python train.py --n_layer=15 --d_model=512 --n_head=8 --n_kv_head=8 --head_dim=64 --d_mlp=2048 --vocab_size=15278 --activation="squared_relu" --norm="rmsnorm" --norm_place="pre" --norm_eps=1e-06 --positions="rope" --rope_base=10000.0 --rope_fraction=0.5 --qk_norm=true --attn_scale=0.152 --bias="none" --tie_embeddings="early" --parallel_block=false --extras=["local attention windows", "paired heads", "gated attention", "capped logits"] --init="uniform" --init_std_qkv=0.029 --init_std_o=0.0 --init_std_up=0.029 --init_std_down=0.0 --optimizer="adamw" --lr=0.000918 --beta1=0.9 --beta2=0.98 --weight_decay=0.18 --lr_head=0.012 --grad_clip=1.0 --warmup_steps=296 --schedule="wsd" --decay_fraction=0.601 --decay_shape="linear" --final_lr_fraction=0.0 --batch_tokens=[65536, 131072, 196608] --seq_len=2048 --doc_mask=true --train_tokens=956400000 --steps=7378 --dataset="wikipedia_en"
Each number is 500 + 25 x the weight over its row's rms, rounded and kept within 0 to 999. Layers, rows and columns count from 0. Numbers have three digits each. The size before them is the row's rms in percent of the matrix's.

# layer 5 MLP down (transposed), 2048x512, rms 0.0654, rows 1096-1202, columns 0-63
106:471481509480547506498503501500573532514510482494527486520477545469504490462492513484459482490519494483483489542484517520450466478519522453468461509527514484528558532493486538491516522531483484
101:519568511474489487529498487503524474505494467480540517521501459524517512512554561552472460543486467495482502520530491520462502527521493522519434545492445542517545478473552488499448539458480507
104:482515524507490488494482495507499498489459470504464503509460477479509479454516525475530499529522481479479486486510520495465497501484507500473537509515498490503507495462484490481500438509503460
098:534513454493497490536516479511503428528474482508513492526470507477540531489497475470476548506478511496516512506515501525514506505475510457516493535495523504484500494488505507459561515550521504
101:541537488451516476494477460476522502490501466527501522503490530511491469505539568487507547529510502530481502504501466425486500481470481512500470510496518461523490504491471492520541508545486522
103:480494497478554516483467488502535503535481484488537473516459466540476520537514541490494487539480494503472492500529514511537551462516505492523491536503537481482507510519504501474511522498516510
102:504548519519506460492483502501521514535512524539535475501501430493537547480524508496477524516507466518470525508503498514503503489529465510515505508494504501572472492519494532490477525493512545
099:485539544517539508497509546510468513483494491493528478520481482511548479527471481424499492487488472487490549478494468526477495544464503505478544415509458516520535491541499494520532557519476516
101:544483541479498483502499482505498526498508508531505517501476508513503443523504519486550465515492480497513549472461523458431467505498535511506508515500558572526476502502469498459501486556469511
101:500473480432492506468496511508492495535502513509506506475510533504522428507557522477507496491481476503519485526555525519557484535544498560483482515502514527468478526542562498462541509502514512
102:487483532495478474571543473579505494477513521487502498541480487531481495529507477489477500492508482545491514467513484523489523516507517460463473435451483515509543483467501468497525523505463521
105:480457511485497543508481514536489502510529490451527489512510464471496538483558548463534462495523545482529507505553505466488470520472494519463548452510472485503554495509488486516480512479505504
104:534466523477501480546516499513492540496524518513465458481520541509552490485534516517498492516486528544533491437503482491489503441548545511492510468539469460499512502490490512470519506514477520
103:485503493526509521491504508519521534476517513479480458479496496493502515503503475470486520516471498476495490496516505488523460547486495487494501495521487485558458537517515538487491492498529506
105:491485502510487500444553506444529521526521494522515488516523507463421506544474530522459468524501516534470492519480469475519508506446513501512492520495501476483558515503499501479494535450485509
102:420464485469532485515443488519530478509507454499525526495464478540489488495495538528528496513511491488512535516505487516469504477532523497513462438495541509474509452502535467514478491512475531
107:470510479478538530533549479545464501500508522472493505482489500495490514451494515483515495493486499515428520499522502515494490486501483534541490535514477501501507509488497454472499524438478502
101:541488549516509494508521493484475480488492509514527485495443507480489476507504476516540504487486482490516501488485521509475502479469492514416440490489519501505537470500510492519462498463495487
102:485514516481484484504520516487513493454520495479569498514491512462525482488504449474529493504478510524491474504500483439518481493491440488534492528511546468480480502506522479512555468478503520
101:515503483481576507470482503522485505471479507429498503514489487532498507497534478511536466495522496576502474511548484480487494471493544501502476438518507477537471544522531487489577481516439507
111:472480539520505501531523535499530482484509518547460516532521503540514466522475508476500507466497461483503538518472467498456533535483475486517455496521518511513481500495469532502483510495521496
102:485506460500492499509509503540504484496478478534501436564507504518507506565541496517473493497477471492547495501491524465528515488488529519517474538507483474504514493505492481513463496531487515
105:454465506484491501503519446501509515492501520463487468528473475470481512521538517483505511498469490526525492515513482511520532500521494499505551492507493469483530482485508540512483532529497517
095:512469515532557515532505504523501484474519532503502503500515473478513533526520467498468507513451543478471490503476468492480505509483496504492446494493495470527523503536437525491509496491475509
105:487508520485469510490503546481494519518495511460506524492493492501483508519482523523467493515524497510512496504525478472495536485495538463454484564520521508518510483464538519486471502475483516
103:528502525480488504507484463449493480501511487512487521534528447473548459481520487513514509513551487470539524520464496487453521481475491482484482512465506494522521513509518531537520447449508506
102:516475518500508503502525519483526464453459524532506476498474515513472489545496521497520502530498453485527485460471508490519498465490451568461497515489456474517461454502494508459569497496453506
100:498551486479488492566503531517535489562520507523500477519476471471485529491514487528490503521464539467523473462509479496492491495487493507484498525526469504476477496494467495523504500505521491
097:511467531481505524459498475520566506498465505491486513481515475450542466454492481540499451490495459470517489515496499509468506493508482492443532489506491513529482488510463511530581514486483544
099:498492519508502492485486507481505505486463496535495461502498449506484484515543485468504463505513501472548521509496526518489526490473475537498481472535510466487542461499522499474572533494517477
098:505477505488534498513476508549472533534478498494503459478482504528478554514521507475508478487509514502471443493496507465508526501478446486432494483483494514485477544514509533517501527497509555
100:474487488499448514489486467542492477500536469525515476504479511492486501528498490501477488522517543483501456520508498510517515493526531509512519480474469520533487515480534508493502500466496502
102:517491479463475462508464458476507521458506465523500487466494454522478502507499471514485484471519460495510477522514502446511447485525506499447478472449485483524526495516510572535522527498478502
099:470523497478464453500464432508488521471511475477488471530484507503469463475472489512514485472503509515519510557504532466491497515475520490513443505503489503519492487535472503550488527517506455
103:499492485490547472487462509493489507490515500528532476537493526514477532499518472527503487505506534451502542524501492485499505481487516491483479495494515512476502524501493485463502486496454501
095:478491490483479448523497522522519516515553503479496524508461481500507498519498460500518438494575506521509493499488510515516511552523509482467487533470464496495484496521507479539521488516505500
100:490491498531480502499521501475514527448498522517484473476530485517498503519498537518542494504532485514516513503482476523515482464488497552492501521528453467475534503527462513521573511505527526
104:506500481465504416488489494502523485460486444490469522445467458514523499464492526524493514486492495501505515536542482514515505552527508482436489477493495531497473525498512466534564507495506492
099:488490497485501514483465445504551506565488524474507487509524496492514538536520491528517471488516508490512469530508503469560484470533463524503533490538488506523543478477544462512517527554478547
101:567496483520481497522451480498450483502479472499510490481498463495532468470519553481507491498504497488494507533502475513527526552497549520501490519498499496544522511512461507507536524489494500
102:461492518528539534496502480466478514500487485534503522534512528506466530522478506519486512508521504488549481465539450457468509491498507529519481451522486478514470489530476461481475467508519508
105:514529478495483502502506533526525488518497494456509588511504501505507483483479516431473515512537542525574557493534543499524524498512514436525485481492505468523502491495506518530484479528510496
105:504462479495483510509452478499467533456481512484484499495497491495453489492510491533535512511529478536487497461549522456485513539504505524524495512491502541494515474534456448502551533507520511
101:485500468501508480465493478486523545493511452514490481482457530499510511549544471502492537496496545484487544529506524546480483497504512508461463491472481500505504502469468507453445462490482501
100:540495487538475489526507505478513488490472518562484487468490523470515504534501524481525458492472478513552503542520475525522513465471501508503458474499540490481523505509459460530573542522491503
105:468496514507472522502555536484487478499517506461512496479503526468529482536526453482489524532501500522498482469488455516536511490482546460505498514509472511523505512520523476504490473512511483
104:519462468461474492524502501536509475521470493516499454511475479547477530504473508503551453503511518477514513479505488453481501482544509491511496491468487522525473514496486443495490523531488532
100:481506495516507485511445525466494487493487495486471489514496525515495507498496500461507481472480503555489515499470515447487522524514516538483509477532491516500490511522526512461510511500537497
095:548533526521508475534502537493495524480500495512557469498477523548539491506539458509467515503495504511512501499489491494488481481552492482499454508494566522489510506552489472535521467534515473
096:496496537492506543466497466534470495470512484496510472513504492533552481489512513486496501496459544498507501451500499514511479492524502565498525500536513510476485506506473471488524515547526517
103:512475445512467458489473514517488490504509496518552527483460488515514469526487458483495510509486505513532506480479510516489498449468479481508481463536543548528529507488509516512536495486500530
100:519517511489505508512570472495489490473540503533461479491468498520526511532534511543501503489455506481509479534507459477537446493529528504466538463505447517474510530491478558508517518523508502
096:528514466502488542488494483482450487466547503464538526488488536514515495516500518481522503492541510491505448496479486473495478500474478494517475534497489531507535501485531511463433487484523475
100:562497522488471526515512495510495524519561513448501534505507487537534497537465567451528487504493495474506512523518496487529496476519502517449498509488505550530515570514533494467455526468478507
099:516468507460519528498481525514505521533472470488485541497459474479510457492509527543493502525474539478484536518509506522480517529489512523497487478508514471512478489521539543527466507473483508
101:491521534520519496495545469514461485483500503530496448482488507491445524513492526535463485498460506503455477487475517500472467492561525515501530518491482502496479534533487545510548515506526489
095:527519507489475524549490476461449469472501495481499537471527522496450514497479444506495512496523509502507515510487555530524471498526526472458489534487533506502520534491489487544570496496482492
103:543536498493509477487481532443514509501484518514486541487483517514446494503513567506529470475524456530447504531466485464515485509486499505544517472479499555498486504534509488447500533478508476
107:483483501489485460512483515515431506485494473520573488469492512518511499446513482505503509494508498515537489489523477482499487525517475487462532461521481467468482536537502472500527497553497547
106:523494506531477507458495506456502519463478496505469545506502497466504526512488535525490498458500514486499448477480513462481521547501500519501441513511496497461513501531512498509507517499531514
103:496491511540485538488490511539485519474507512501502486507503477542492483503546492494486487494495483510479512572499498474500462493520498525505484522524523512496466492500518515530506506517517498
097:462469515500483501509477526493500532487536487476479513506423480480523465522455471412513468526507485535471524512510461547456469488496491515467499481468510509508511474546472535480494519493521528
098:530525456480472464487518484463527535503506469476539510524492506494513481493504496482453499522504504501497512513564486511474522518506531528450521501526457514535528501466442463496504529477466493
101:468517513480540496508486473470514546484523531436495474550519505470482462501441518491485515481504549465502467516501473511487510527510490525509557481452498546486492510467498476551489488465495563
087:470461498469487521482506495494528471512508509507518497440468521499515458488552508497466492469511466494490487493521482460523510506504512490532483527494551488510456528499512499481537465514497499
097:460515517485545517474533471492448518509514474483484490488499514546505509494495532542511511507502517501469462500530485492516444494502506523493462482479504502520513489519533470549495507485479528
096:530508473488551492532497498504488522463502501485510490437494443483511482496506518524511450470531504523526483520492521464501483502490484507514467511496494527524495485512498508508604517477487514
105:494471519537523494522499518490493473494498550509533525489483469507490506535482516514450495499448485515491457470510529469457490517484428486486479507523485545516516451533476488501527486503475503
100:471487508500570505516492493466531533473505511469490480508499493496499516477497490513472466510495505515532540471529523477522460482492530518487502451478498530478537481490491501489572500530495500
098:489507482465493452513530488470488547528525457501495510463447483539515512524462505466442511483503480437513527490488474481499511485514532507488507509480514526469535489502509532486470480485537524
105:541511487475538490492504510487495466574489473448518462481498480527488501522497535484495502464484543514498541482520488494507548479548431534516471484514481507525501491495485524509546490458505489
098:502498466522505542514481484485455501528462478474527496499502508459461504496481514495482511504455453488501514512499535557524495488523480519510473524512483497506523481507544500481528504508505474
094:545491535536489479468500477488480477535508546491519470543477507498516511462541480490522506479463512486506520520482487508450506523460527534521517502491513487468503480519445482461559482491506550
097:466481530513478550506487506472514505513487505484554523470495500517504497492498472510492513526475469534504466515475512496529494500468513514510505436488548471484483477544470504503559474489447464
099:472544491514451509520486510512515507508507516483503502489530464465512482490481502532497472503492485525491485523506505495549470501504495478510492507496473498528490469499494507479551522489523504
107:420506467531500444496480506485508483495498480486534508517485475511493491491525572455478531514480508504508497495494523555535511539502511453496486523507479506547526499529475489508509520483464499
101:465510497503538480479520540534532526475502527501524503474504508487491487506545515492501471523469461488469532512507476435478475488528462492461482531493473481482468582531536527515510531438554477
105:486473493503513507498516495503465484450522486494524531512472500472507490482525447516534453517501477554491515524507487500539510510470495505497477510507499497494509502557475537530516516499455463
102:497453500519543504513452496485517510511479500491505516515485498481572471505463485476456477496468514466507493505506470519505507473513493505477540484553454505489501520506500522518490502477517533
101:566505540510481516480463490529462514505528491505462503503512436479509474503541559470479490522508505484479538498510463514478567490511508490516536507486477513551521456543464499531504491501488498
097:501494517494480479519545479508502463494507545507536513438529487519528480506534493518505462513507549518536511503515497509474551488504509575493489470474527537531513518528498500480528484498514525
101:492467513521511508498482491530501519488539519481540477507487516484507481486489527530466536484545469480502472501522491482441511487464483503546488494490529538513479495483520500490499482482512511
089:499493516509466550504493493499541499451472496475515554470545440531528467445498485538534465488500505500492465492459520536513482548509495498514546524503459453502537498476455490524554502478512507
105:529450495542495443501511480500540543453460518513521526492499520513472516516498519567486485520489509508494520484534487502510480488497490508523490489485494493497485513509475508510524521502532482
099:544509497463472483475486481488469513503485494503467495503485507498538532472467460486527518498495546508514493494494509494455518516493466472489448540484499516498498469517481497523525491477479522
104:457544511510521500542506496500467509516483483503498517486506515499474510513457475511516524520502537459507504505524473506501489513486473489490485499503538501508531501558475534529466517531477480
101:504468466510456467527528527474499513468505515490464509485468512470488537539539500487499463471491479504493507505543505491492544489514494507477516500472503494485487466529506495483511522536487487
107:494512503514454526518542485454460520479523500503530476505476474492500518542488485443492455535550491457488493509505508480475484480511498512444495500522499510541491513534501531499538501521515461
102:533505498496497473421501485505495501504512537473486469503501479496476497476529478524555470483502528522518509518470520500531464490501517486508513503520561471527514459515458523467579518468434482
100:442496467502472476459516564433476500535496505463524450472526466535500473498514542515538496476482497519498490577540510509462491471492476537472520488459459532516527504514467536530452513521504488
098:489505487489506519513502467489505521517499525539484526537499443517515492509478497481495468498467503494526520474528499458445500466527540460507525501501474529498509498468494469516542493512482529
094:517526494479467494507514537530568512490512516482493508544501473497504461498510495490501480468473559515546524527484544517511479522513493483456525513469524456535492511524494458506487514486468504
098:476529471519504470532528502489469500530483484488525546498504547479479534488505489486516566516494444502553526516480485506430439472466478505494420522467531496483480511508474509517522479539524520
088:545524489497485501472517527511521486501468455476483514479518484513510484565498521461555509502518505508484505540494482466484531520494505491455489526485513496466517454510458514516498451538549519
097:495504517538459513487496518503488486470492491502524472514529519501462551471510559465496541476532480500483519530481475492529504484458471497506527498485498460530541506510501491524565517510524494
095:529500504552530481518481515525491463491518481539510446471478509460501523491437505509502509477472498543539529488511553483499525499476478515503476499490481529524541498515507483520553518538529462
026:483510488517505508489529524493456506495474509471481507546523479517484497512479548528515564482511522506487526540482484500468479557482487519509505508456471500487461515520461495514485500489529491
101:505501498531473464463484532491471517512500483527490495469503520567527521504474548532495515506496488520538481515483505491485523492512506509536493475530531493494490514507490503513524482510452500
102:516525507531492509543517485496521486479552471462482508505468506498483521528511516435465487512480465472514463534604553510535503494524517492443518510527535484518542486503545482516563513461476493
099:548499508507509490503508540513451504484519487526468527516469518543507505471543527527470462492487561513526478436506456528468492507518488448483500484467506497512501468537454534518495518492505511
100:510516505505498533479495499500520513501430539500519496471464531524509460521523487456467500466467529497474528483521536529499472483525454492483478495498512495496508497506506509493534498497587489
102:503486497533539480503496487487448505510505480494493521457524492545484510491498478455535575475511462504506469459441469504496503503516476505491496536492524517584464483494522479486504451483473513
104:469465491505497557466506525469460523449474507483474484495518458487501531495493498478498509480479530503478497496478456526488531504475467464469501508473445532497492477479496528518483481503512509
103:496536513506516496500529489483494459522500490519490498483522506538517426480498465482519456509534530514490498519461494469531471475534498511497500493476510488518512481555514497475487504472486495
103:502523467532488516502506521499476467464438512522506481515528567473470501486513536497522475530502487526513480499540513507496430452446465537484485522523484484489479529478477503460595495456479498
096:496544505516482530509517516456506505509486540499533512460543495493471490543499487445549538484492512476500506500518482539519459503454522500525502491448535501502488488503479497507421552502535494
101:481537520494482510496523503496471488541496491485498487497506518495501523491474479482487463471510505533473507538565449500529496530483508496478519468488553488515492518485529506523548459514462545
# layer 5 MLP up, 2048x512, rms 0.0691, rows 1097-1203, columns 0-63
097:502465465540511509497517520525503476476500536555508499489505505529518544529522508563494469495520510485477456534498531526497476477534538516501551514509534503523473476547536485487481512529524498
105:524491464522462484502507505581491474522491505487526524547518514510498492462476547495528521513531463451496481480487534478448496492511524464510505510526550494468470459503489487520483491527476508
088:518491474468482497499482519553512435510524499548544518510514502499482485449496513495476499441501491504497569526501503538496533481499531493500494535498514495514541484481510503497529479548502522
102:504497478479488472450509506529537527510513480477505538490494498529476508495511512548488512484512508504486501435492523499485496472533528471483503507483561489499540515508547502523497517514504491
103:498496431494525505504514482516475498516522486506504511501493486478458510470507561486474483489431483493481502508513515507518491527480502500484517552494527445473513523488520518560488483509512531
107:525535508528488436511497454525469473528491526525555439508500495492476532468503505513461508542530494517503561486484503544478495527545494506510497474492518526470488528524496530497491506513491533
096:483532495519499505513503510487470457523526488507528535499488489515461498485516497467509499481470499513526507495514477529493533439527542487517521495530502497521488516523527500482501489520467503
104:511500511489471515500478513461480496511512485538483509520494493528497503519503506463508484519506533462516541483490510526517489474501511493498491475505513528528518480529545505505505471485480481
101:483540536516512486533469527476489491525565453499521472505506506496485540467499487529520469522489526535536504538472470487512497499506505515480549501502526499505442490495475498517502548503491498
100:545506499502521475517521509533508516515526494516479505513511509475498490487493497475468508460525561527516480472519513483554491510503506482495508499486475480484491478463542493504479497512507471
100:501477501512533546528545500509516486510496510512509503506535517499479534495495489533505479470464490465541496521514477523487488522507497537532514463499525540471471530513497498503463507487520488
105:469539522494529507497488499480539507521480497536543501483519521467515511534521484509478479457518488528473455475501506554556517562545488499511494471488556462496507494479484565493505504473516467
105:454525447508532496492504495498507484511498509465502515532537516490499481511529491470532490517526523513520529491461506528554537526515504515457483495511530494505519520552559520453492506493490489
104:467513444489474503496519512551469510517490513513499520495520545457471446502500530488472512524492518490472482488474489555505490554511517520531471529519498507471468517493526486548483530479465484
101:512474510486555506479503467481560482523520496470531505495512472473461531524496542496537495535525502498532480517451498505498547470479517510496499492495470498496479518462529485451495491482534479
110:555506512495526503520473470510485513520563498491519469474481470504478516505457438551524494510472495512469513544472459547538530456522502517479533470500542484474523499510512487458506472480460508
101:539523472481481518466504491483517484493473522518483538463488534481474500440456471466541502480449489507522531483493466527503480518492480512482476518517526506448511501506496479505491485491471496
100:504505506483488522491493535512529460499469503508548559525547537484485519502521494497487480457468502517501524514476531502454525522513492513530463526517521499494460451487526505477490489525516494
099:504474476486534502482498537477488495500529473505492551490480520529493527544462512533533459513523535516485511462471466493503484489485517477520529530491553516464505485494561496481504526495468523
114:557487480457496520482461530467510491551534502532485509546518516488490475502476504478499455486443541503537496510527469553516521506467474496511484498506539492512491521519515480481485518504479526
104:558498538525508506481546534458523504493449506554544494529482499499501508524504501475455475474512523493492500486470538488504529510508483488514521552521518475511548495528513512460498501476519530
106:490468496458493508536527522486486503498489548489519457557483472482477484446490486488484536520496528517430491534495490494500423487506488504529502460498505483491507500509500483492487513507484577
097:481513516520522506499546543503533471538508511499483567469511494467494496538496476499490482526482545485504481516497475530492557513523503488495493477489453515479514521484531514533475518550483498
106:510497493501458487484521501457503490510535508502512501472549529482494509486504472464489480474512490489521517487511485527494516519517478532512481527483554525488533501489520529482511522525502520
105:520488484486515526538488495533505523493516520499478472520531510489515503480513514515521506508531508484495517499486521503494482517494536494534545511536515482485513508507534493504493499506494540
105:534510534497458520511520485465456487513535485501503505491484505505452472526476506528448461526455461480501489486451469558517437531542509556519507484485483449481464532521512518527495479550475472
099:545519531487498527509491453491468506487528506532494587448512500509491519501540534522504492535492555500468484498474478518557483482511499465536468480497474511467487449521527492473489480498556529
099:501482518481534567488497467482499543493515521538468523535517495480489533495504519477518531500510464548520511543489522544508489481544499521506479482546510492458483526552481531493512519510513471
093:487536497448492522461501512473410488562483508501501479545536476523476485501517481497475483547497544457508495515473490552539507498492503461499501514448502502533479496489520510467508463500491543
098:522489509483493457517523497497471530556498533495479464513490498528532526489517489498463530466450459547524514459526440462518479482500542552505490470489525494490536505489486502518489516520537517
099:536506532469513486537516495480508525482525494506560459507483478459489509504545514554453523519471501478452525490467489553527449487482458479500522478479513463518504519537501495482480498474532489
100:487503496512541461477490552489501532468543500508514541544503502506492460490467490503491488510503487509467526539463510500493480507501526459502490515462501459491469478519529517493502519480487528
099:478537495485474473484490503478474502513572496501490492485515473453501480498521515525527493497504469502508501505510455511526537517483476489497528504509539494490471528507505549526501497529478496
103:472492484510474520531489475543518485472505497530508504487501540493527518484512501527552492495520497503531501537491505546529477493515507480503521516500492543511510463494511519449491537514463493
099:505519471462503502547495526479524478560521494530489476499485509541482501508487519533520499480526518502475507511480534523488486530551484492482509507502487483478480513510492479504505458512470513
097:536467461516557542476534509487517493521498520535492461502534528532509521539474483528510568516524515507488494475430518498492510498494515532528470509539480482443490540527491560485497523516502491
098:493488454450493493500521513491568505469542452505487536474520489461509514466532460480501493498485477474505517511517481513492500558484482481487521509480523567470480505513478503490506540454504514
099:547492479540517532503488526514525480503518541546514481487508524531473514559495486542502496497502483500514500475496495467529492521524477455514503506477478513528483491502517506521514496505515524
103:516490496503470487528527518523438504504520506535532490489532511485523522519481514494505503471533489515507459514472499522505472516504502501528540471493524503524509494518507460457490487512502514
103:478517443487510474520538485529486505537494511509468525494539448491480487462484485557486517471518508492456512539500513509461507504533508559477514515541494498513500550461523507502488455462490561
103:491528489509508519527494504528496499500504487493509473503492511502462500491509495522499449484487451504510506504469504527490517462509469490541487507504476537468466516512480468433481465464496492
106:506540469487504464492517539554500500552506506476488535504491532470503464496457478468501504519474473495506544524498497493521515494487530478517491535514529510458503481486487513508500486509524500
100:514529515515505520504544508493527506497444537467492477467471470527491483497529507544496485507538498494483501511520519453492504474530455505511557515514565506528495543510547523471489489491504463
091:545516483508521507479515513494528486514488509518519465493491569489510502521479535482496523479461495508489521534489554520545523450519493515531515491489549441492505493500509501483512491535514489
106:523487466511525489573508542523466519528494488533490472467527461487490493471475528508495539515475523508499487497526518511481459457529547516507476519482510514502524522534526487479493503470462496
104:523488480481494481495480518475494495492518468483528508513504499508481508467470465492491518517494517458539499477504499555492494495512475488512558556496505530520489487524482474536490496521523518
100:494499508496522495542521529489527505518511498527534487534484483495516476500504481482493507515529458474507512452480525491496499526499528501497551510514504520507493550559504481496495496510513534
098:499491495450515521494523482540465495502495459497536515497481524509501513483454512535472482543516494473500507468474523468485487488519518497488489516465527476465488502513491443455504516469516495
098:471499477467530536485499556497503489487447505490477541489503511530514533531484526530551470467516500456423460504474467503503527479519482493470524502455518512520505506491502497521494580503475478
104:537498513495509487447512483529480449519491432474499486475535499514471464478511532501497530501458524504473469519463462499512471498510523516507491523467451484462477510480515481518501513487450488
098:519515500455490502519483540517511481570453512531507513504494499491508493475490472509497506482520473519490506536503542543512460494491551496479528533485486505481485504482509524463489486505522488
096:509550519440493521521518492505528502503509412515523554491507464487498477509526527521522536526492515488478487509518489537548457460531522515504501462520462506490513482540482476480492530491498472
101:519544506480472495497500507498543507506531497504483482508499527486487494504521527528491443530519492487479541523514534515520550501478495500499510463495498487509484509490502505483472509554548471
095:568534505501501503502514456513453491509459465474498445478503494509466472551506535507508511493486499485503503477512488543504495514480465518509531492544504482479511516525539513535503511519549518
101:485488498456507572500525497505497427497520525514486497514497493478502508481489535528519506520481550459494528459472489522480487459505500569463542510481526506450499487546545453474507479512510515
091:517514480493515519460475518506471482529518510544526484512533495515471491502482501485512457505456510467510553470487569487466493544492495498519524512505544498481479504497521492513483498495513478
101:475534550514470504502477481447539491493570507545483559505482523525478515477485496459498513492466507477505518514454472489509545499495518504494551498519495488497502483490543485528479500519543517
110:539509499505494502488545492533456536510488516515510503538549509539496501522488519505471538495517500491546518481494500542493507458491514492501566503531501520494493459508501486494491529496489491
107:514516465432487474476518482577527490461534548476518489489491475454478494454475556554428516528491521472489468488492486509517486465474521494497469455524509469515492459516517547494494516479491514
103:521517444484521479471494515504503498495523509525527506500477484547477501498482494496501461520483499491489510479490482478454448532498482552505524529480537513528452509512521483476494550474499475
099:491473503480499518522514534509546493492564495480564521480473509483497499513478521498522488475503502495491510511457489487472480495519452480515489459526478539509504509482517514481491471504457531
100:516549517458576481500512524488506447509523524485477550482520519474528502502467478537495511472487504493493487529503532488525538524510459473523532499544509473532521521500530516538495494506510532
098:529532510491481477458515583492493508533546518488531485510507495510459505492487518493492523464468509504486512498500532504459492458485493477483525480520499506437540516465520466520460520543502485
089:534521492509536436495512530490502493485480490510511490518514512513474529465475500535547500525500480477492494475503508525494502472512525504507503485521469497435476543505508515539455531500537493
095:516481491496547513508522502499447521506465475515470483495514501513523463459532502459514501536485480484481510497471503557538533464489494462504499473512506482496525566492556490492487511534486525
092:514476414469505492476520481497522505498491523500489508476560494515513473506468532458521505557532468503471527511519500486527465468502514492497529497456467462496472481539494502482505526491473529
105:481493520488530514466503531533490480501506528506484473483514478450485502433478526515499505443502503493505485512517547494455473477501497500525503504507496480488531445518507506490482491541497515
100:513483479467490462496513526530551514534477525532514485475515495520492524427513520541521483512454548521531506498497517513544500532479516501457555452513533463517537522457552512475496471494480497
102:520500517428478527481487485528533501537520498556505511484482522540473477526507506501462504501501456462523512463450466522512434518477511568516491511542502465459499537506545455502508494501468471
108:526459466513504482489457527522502503544517498555503521513486513504479506509522480487460491533469468499486497501475500504522491492509501538497519497564498500502515538558501522521485478467534487
097:486480490414551530479509542468503446507524491498540495504489472501519485473467491509449480531494495483501517490458481480508482496521521514467542479507506554512490504479494473529497519497508521
094:511526518491531538478515493481525529535528504502533504496487476521507543512481497521479495513507478486497513514500478494536547494467497507521486530515490506487495444514466477527518537514486523
096:495496458487472495457517484540515494497521535523528519480500521472529496511463537517486533508503462493498531486491512570508493534465510505505509500522471464488461507509540486536503483485515494
098:486489490521484497519536524520494499504547495532495471478502497482467506523501525519533481532486527512502491550512445521496474489514488509497494545501541469440493503492498537466512509529519490
101:488528445484557532471486485533494510497500477511555516516498531520448481501486501461491519515480498456467452479492516522502474505496526485543512519510508481509503526522498482462482502435520534
103:507444511494440470518480511521486513499512469473501567483529530546449472515502484549490523452503525515469474503507486502550499447513484504493502512531494537478479530501549555497496502503513508
100:557464487505516524462538559534475543526488497564505485520523501481448521539477482510512476535438506534493521502505480507491510490511488486532493520551500473484519515513504500530482496517515491
102:477521505496559509477462500518556490512528507521529472512520554481506453518506472491505456497487513483472478525479556534544528503499509487490493489537499472485505487505483531474494516492480506
102:458481508491531496465499469568518508545514530548495483474495499489468517535505503525459490502504457475512514490470481533477512509492467451523488509539509493489527498535514500440511510487455500
095:520492525463490489512481458462536450484507551516512554483529506506496499469553525469503484480513501530444523530485486481484492531505523485524505503522513526510495493491475486521495515524504476
102:467509442480512455452511532538504483523521480528483486539498511548510509478499480490534474501453472493478512486522498505480516500519502510462508460495542540467443525499517568522476498502552456
087:487485507496565521493515504505530496493511490544491503469524501555479478471510522528524470471506518495502470497495493528521496529537518530530519540539449533485464518478515493463505470472552494
105:481502471521537487518550488508505511504479526503489524481498530489487469484474518525489476513478550513495476557492515509538494528533539522527485504510537502483481481523506522505499506482537480
095:554495510482524532520521523483497510468517490525474509485477539482502509438497493517532505505464528499514489509488511557528544502505547469475541527532480506461485541498504485495497491479504463
105:485539495508481475511487547512489530537524519552494535499486533508478521520485502455477587469474514448512458505510487494547522520497514476520488473492513481495520493455534550526502463481478472
100:529489514497497498517456513481478480519469488495479515469487509511511540463513481482503471524506490504456500527474515529487527444483489539468529533516497453462416482489520515500499479532513509
109:506462488474527531511514515468495505520483468531486518516490497510491509485479493502510503521498503544520498506519539563538484498542512522503524510489476497489454513519506482544492459462500532
103:516526480499489528483493497499483483471504485466543553507541509485490484445516517556490515494528538490464525506486530475517510524507480485515518514484553489526475499471461497491487529497499469
101:503480523490492479501552534465505521535473505496531482445493518534455471474537501540489503511473453516486509497499507550450519545528482531498542508438521491469472479518509495471478487513489520
095:517518485515497506499486522498526488492501512527501527489482488495496525462453494491533538543497502488478501502460525504530482511526488507469544514504512542497516515489487482527498517532428474
092:499532486515516519497523514548555479515486512499479504527471551473473508487448502472478511472467539501521553511481526496529518519511506485502482525508482411467448510508490496520486466508489497
096:494496494500510463486508502483481518503477501511490561475454517505488484509526480506477510487503494518528508487501528568444507423486461525486496506505514476466528493475495503539508482530482491
091:513471449510507536503528500514513535509491441494509463450521484480458505513502553497487499518531493483457483485500497507482549469494494514521497458474548521464523499475499519461496464498495484
097:496507503506474521482503525557493514546486478506513504512539481499511500439514524510488489554472519488474485508515514495527491495495509504513458513467515499514497523499513480466507536546469502
095:500518502498543495456462499473512491498489502493480514523544533520479477516461467466501494495489515522531484518493479480504578519538545544507496492534539519501539539493523511521508523493487501
038:517500503471524520499516489520539480539511488501537490528528522520449506479530527552490491479455510498520501461503482502526509505501534517577489481516502511504525509556549493477487494561493553
099:457498469494506468508515523460476531537489492492541492536496511503506520538518523459479518489500444471546492522524503491518499522470517474545507437507544474506470513543515510506496468490512513
104:502483524460501488499539517489483489504468508520510487496481489512483524520488470495473520522486477470496494527479508517458520457516507514575517510480498523497483501507531521454497489522486548
095:473511448484473500483472505477506485564528497505473464469498533548441475526516480477457451484435551542523458492524479530564474499531478539552463458486476467492516461461504491543504516486500540
101:496495484493538503471494543559478548527507521506497499487524476494522497475505486478475513486507492509492476551487503514536496459486494526510542457492504444478521542514479466479499456521484553
096:497509459507471458498510490496460482531525483496513507479539516522528452512550496472513542533535478519504489483481490511511490480557518520509505513529515494497548558510502458459483461491498514
105:468485484503532491474483501521516476494516472534549471491550491509479466517476513521469498487498538484501514484488477531516509534491539524504479497518440547538489514515517537522502490485526546
104:516524510498517494513526498559491516542530490482523508450488522495513471474525503511498513475509470445513527536479509495516520498497457469512489482501529485501519501488497525464497465521480527
105:480490477504469523523521542502504519511501477487483506494494481519483485535483556516461456534476552482467490449485513466522509489521527507478492505475512491518504512518537532482508509481474460
092:485515467482459478516494523471522504519476509472523522489513493540474492495498509535521500468482449501521533502515506514503533506536509495528521474493513536473508518522511517469491467544524479
094:472477495493464530465488479527454505498511542486500552491478506508523512510515506493427480473497486524490517476559479518528518460504474446514474458473533516510486485546530486513504480524498520
094:523512469492513486525490479507526493473521485511504513500528483563512534478550489518470462522487530497470509479453519484497510479510523512520503516527477494510474479530477480460494524478521487